Part of a small language model's weights.
Size: 8 layers, width 320, 2 heads of 64, MLP 1280 ReLU, vocabulary 11971, 11.9M parameters.
Architecture: learned positions, tied embeddings.
Training: a variant of Muon for these matrices, 247M tokens, 8508 steps.
Each number is 500 + 50 x the weight over its row's rms, rounded and kept within 0 to 999. Layers, rows and columns count from 0. Numbers have three digits each. The size before them is the row's rms in percent of the matrix's.

# o: layer 5 attention output (transposed), 128x320, rms 0.172, rows 61-63, columns 0-79
# v: layer 5 attention value, 128x320, rms 0.0809, rows 62-63, columns 0-79
# q: layer 5 attention query, 128x320, rms 0.0785, rows 64-77, columns 0-79
# k: layer 5 attention key, 128x320, rms 0.081, rows 64-77, columns 0-79
o61 115:542407450539477445450507495482549434504459551570440482530497463488528503483520455508481542564488578508537544521594585552469471466439404520591506441550580565444469492468521534487484514609546576509474464455553546508461470610502466447523444578
v62 118:488461499519491479513567462470472458506469558470519460454545555599551424499564417513528455437508452518492470435497458469474501466569474487416642437443493549486513555527460557483524429479522460500503579514458470473426509451461547458557478477
o62 116:524492454546526557486377527508430370510477463425463425450505500547666511515454474505427445540421526525411387547480559510500518470495483388485556588434539475493414541448453502419521633487466527520486562461535555545480471575495462508467430472
v63 118:488543474430532505501570497466531602497513519540622508467522538460572510491533498581508541423481441439440531460454474564555530517448573453507454493627422478604496585501584546559434540555494544577439432431496431483532512632600517463389411465
o63 118:538533452556601456485478460601434447534491550481478445465507510502531475481548454454509550520484458501522575446500543435558530608427461490395511447553317525437562520584507605519541478574429578494477492432525526449492574446505563552518551572
q64 101:445457527501510448536593558582492557588475488475461499389457491457475591479483500513574489446605522539475458513439558508531431476504518467548501521476451497481465438504517515511561437490484517461530453489523345541387441497469561465542493499
k64 101:489477518446396517442543561622448540488484509537498463454487478521526550525520559458467401484502493469463377548450577522488606522491509479529516446523503458495492439525558466553547425379549487576503513512457473497420435536453484488622518439
q65 104:482519614485480521522436424452459544461424573492488392478483475499480475478484508495572453398612464518552524532593475560460572553476501535602484424471567480543544443471564471533382481537496477459452587476524423479613525544470447530572495481
k65 099:475556542449393530533550419503442486442553529479434502506546583516485462523574422499513482466514458473650503374512413452507562503515535551534470424605476510514508430472563509550465537522467555432503549507509429496570529572479443475557529492
q66 089:521553475596535551536379496397533427506459504523453482500414508507426483459378606518479467611426503525523507583453522468421500524594493543510501509447542525432552447581572490402559488543508530467399485589501516522536499550494498438579468494
k66 088:574444421550467524544459461521535432511565494469582491526448545463429479438439444599512472572446448509503521515565544484501577541625472608531582413464526482473514378516540454457527555434449492454549505517481435516433457560544589513466475460
q67 098:457594525537475507514521523523457495525524559538544622519525479446528527477410435437500501557557509569459459447515513499424503521560509500476470491536567528460504467427539475601508484480511634472453552491513488521509467494580450532518471480
k67 092:473569568584416565587505574511512530568586504524599494478528417457485501549415479552457574532517539481526535504503548481502530502488521514481466512469572553495450445350569477535506489533468505501413600485440511566480602518428404471509620511
q68 093:526586437452512511458533476515448428490493492453550397449540500551574557482572449482470496610526419545405459543509466397609431530448544456584478488482410521419539470480538502565554496458494579541546508546554488455451457516494452583446458368
k68 090:548446445471542544496626530456567509536522485397534514549498500491604527418541481504464546550498443526501420501522431502522503502486595463487489467531483514456478416515511459457478470361461556543549483518492517502509526515543548492487498477
q69 093:471413477517485487490524525502506413485525461470496498608508594513668538542433431495483557563381553506462481516429446399632494488511591465441451505535500489525478502588527533561538533491412463440569491494538442458488485571462592380530470414
k69 089:439499480494492518490536554451464494407555470549487444591454616510496465477621496491559546562438481591469498543466517429595586546522526456505458554559563443566395481549516520513526503438418464465531530525496503427476417582469545408442473518
q70 096:556474519518491545461499492497537434587565411557495400532540474504450507441549485525542539463371460431577472471548485501453480546574587515523438528451380553505482513623507373544573578518433411539554496545492525501517524559472539476491536469
k70 089:530578478521587489418460477435552535521486451481486436607509455490436508452511441438552546507423454469583517398555511507552495466467587473506481491499493520478503502484453440486502518491518531574485424503477586499465422494549611463486477539
q71 099:570491473502614469531530475567535518480497582535471428466538488449608491487544509476525522500585513510588467454477520437468405563470434587480545509461415503542494468457504473479509523482437448498538546556482392458444432521467541421453477537
k71 098:564459470457563503446497472482574560457464462521547420460485485470615574527553541472603528447507498483495571497456482396464443561415512518579573524499459524492448560517523477532480454412482479501545465537484488488531500537529483466480494557
q72 094:559428435542466506426421626446481453552518468464449523474492525538472542532575501475513602476575493564521472530402497470495544547473452447437583496498464498525448485448580541480550530404560509459493597500506463488544524501471501537478466551
k72 094:439487514487458488475591567473474539500495472495508527507444556520435462534523522530461517457549503550379449523474524494499597529481411474521494438534542560505459508456483562505538544458512474418493626477504519480574599430509563535542536531
q73 094:531415447510485506512564576512502413546446460466432550448563425407438447381509542567555480484540573418574567546435477506543511576483470548521601484536510551441415505475432464531427489469452492500601450475507592469448522391495514577507546492
k73 091:588511543463518564498455563462542582521458474436573490505565443420403456529519498563531431539455433531490493498527501492484548485539459637554519503526517566462443493546463590546489628448483369591441501430535492532473566497499440572533522394
q74 102:553477561437501524450511524534402486534478494597542515540496507390456528442525478459587494498435530605486529533442522477518504506552470461482535544578520524504534452547502511471582491410456527511474465380468390543445427424479517427442442467
k74 092:499469532558435475619543485537395523469470477500516414495503501456540592504556519436545506576459508412473468495531567510540440531573506534486558475514530496485543511522430510424469519510451525428509478496603481504475517498474636471512488429
q75 104:432517460486545519467464566531527447434574513482577552541609512480511532498431490539453546510452440499374540448515524605497460463416488469487500473552507497498538443487534435503482416550467553452567534557497602542573541541520508466411460434
k75 097:482467410506509545463441474439529470554529543436482571508617422533504434405475538467608526507500534426436540534500539507514562500501478423528435427450562531590474509420494564525512409537472500522531575510477478403459506564442501463448481432
q76 098:460523522572506528517435501503554469474538503499488524589540508526485555419536475502467492455513567512573611501457511452540455525435528514612464470365460424438421510433464454544477542448496471457535471547554506559528500518560427534394529500
k76 098:486604571589558492515459548391429430425535456406523569542564443520487465367491474532523528446556460508495522492421532452439532497563457494523489521513453433535528414433515570528459595371465492473558622467516538480533428550543486628457410557
q77 090:513611506513507568505492496519545497491483519533528376557458488470508555574515432476597496542460407500438611587475449432445527468583518447484460483442497473567547420535476557531433497399501430491529545499460504559530526487453443543544542478
k77 091:441547482468522505558476478532525515589541543552613452543571490439528531489478486434577468509449500520466520470498517494588568470426537510504493429497418438573602445502500597489528556556478528444508599520459443505541476504482504510495498392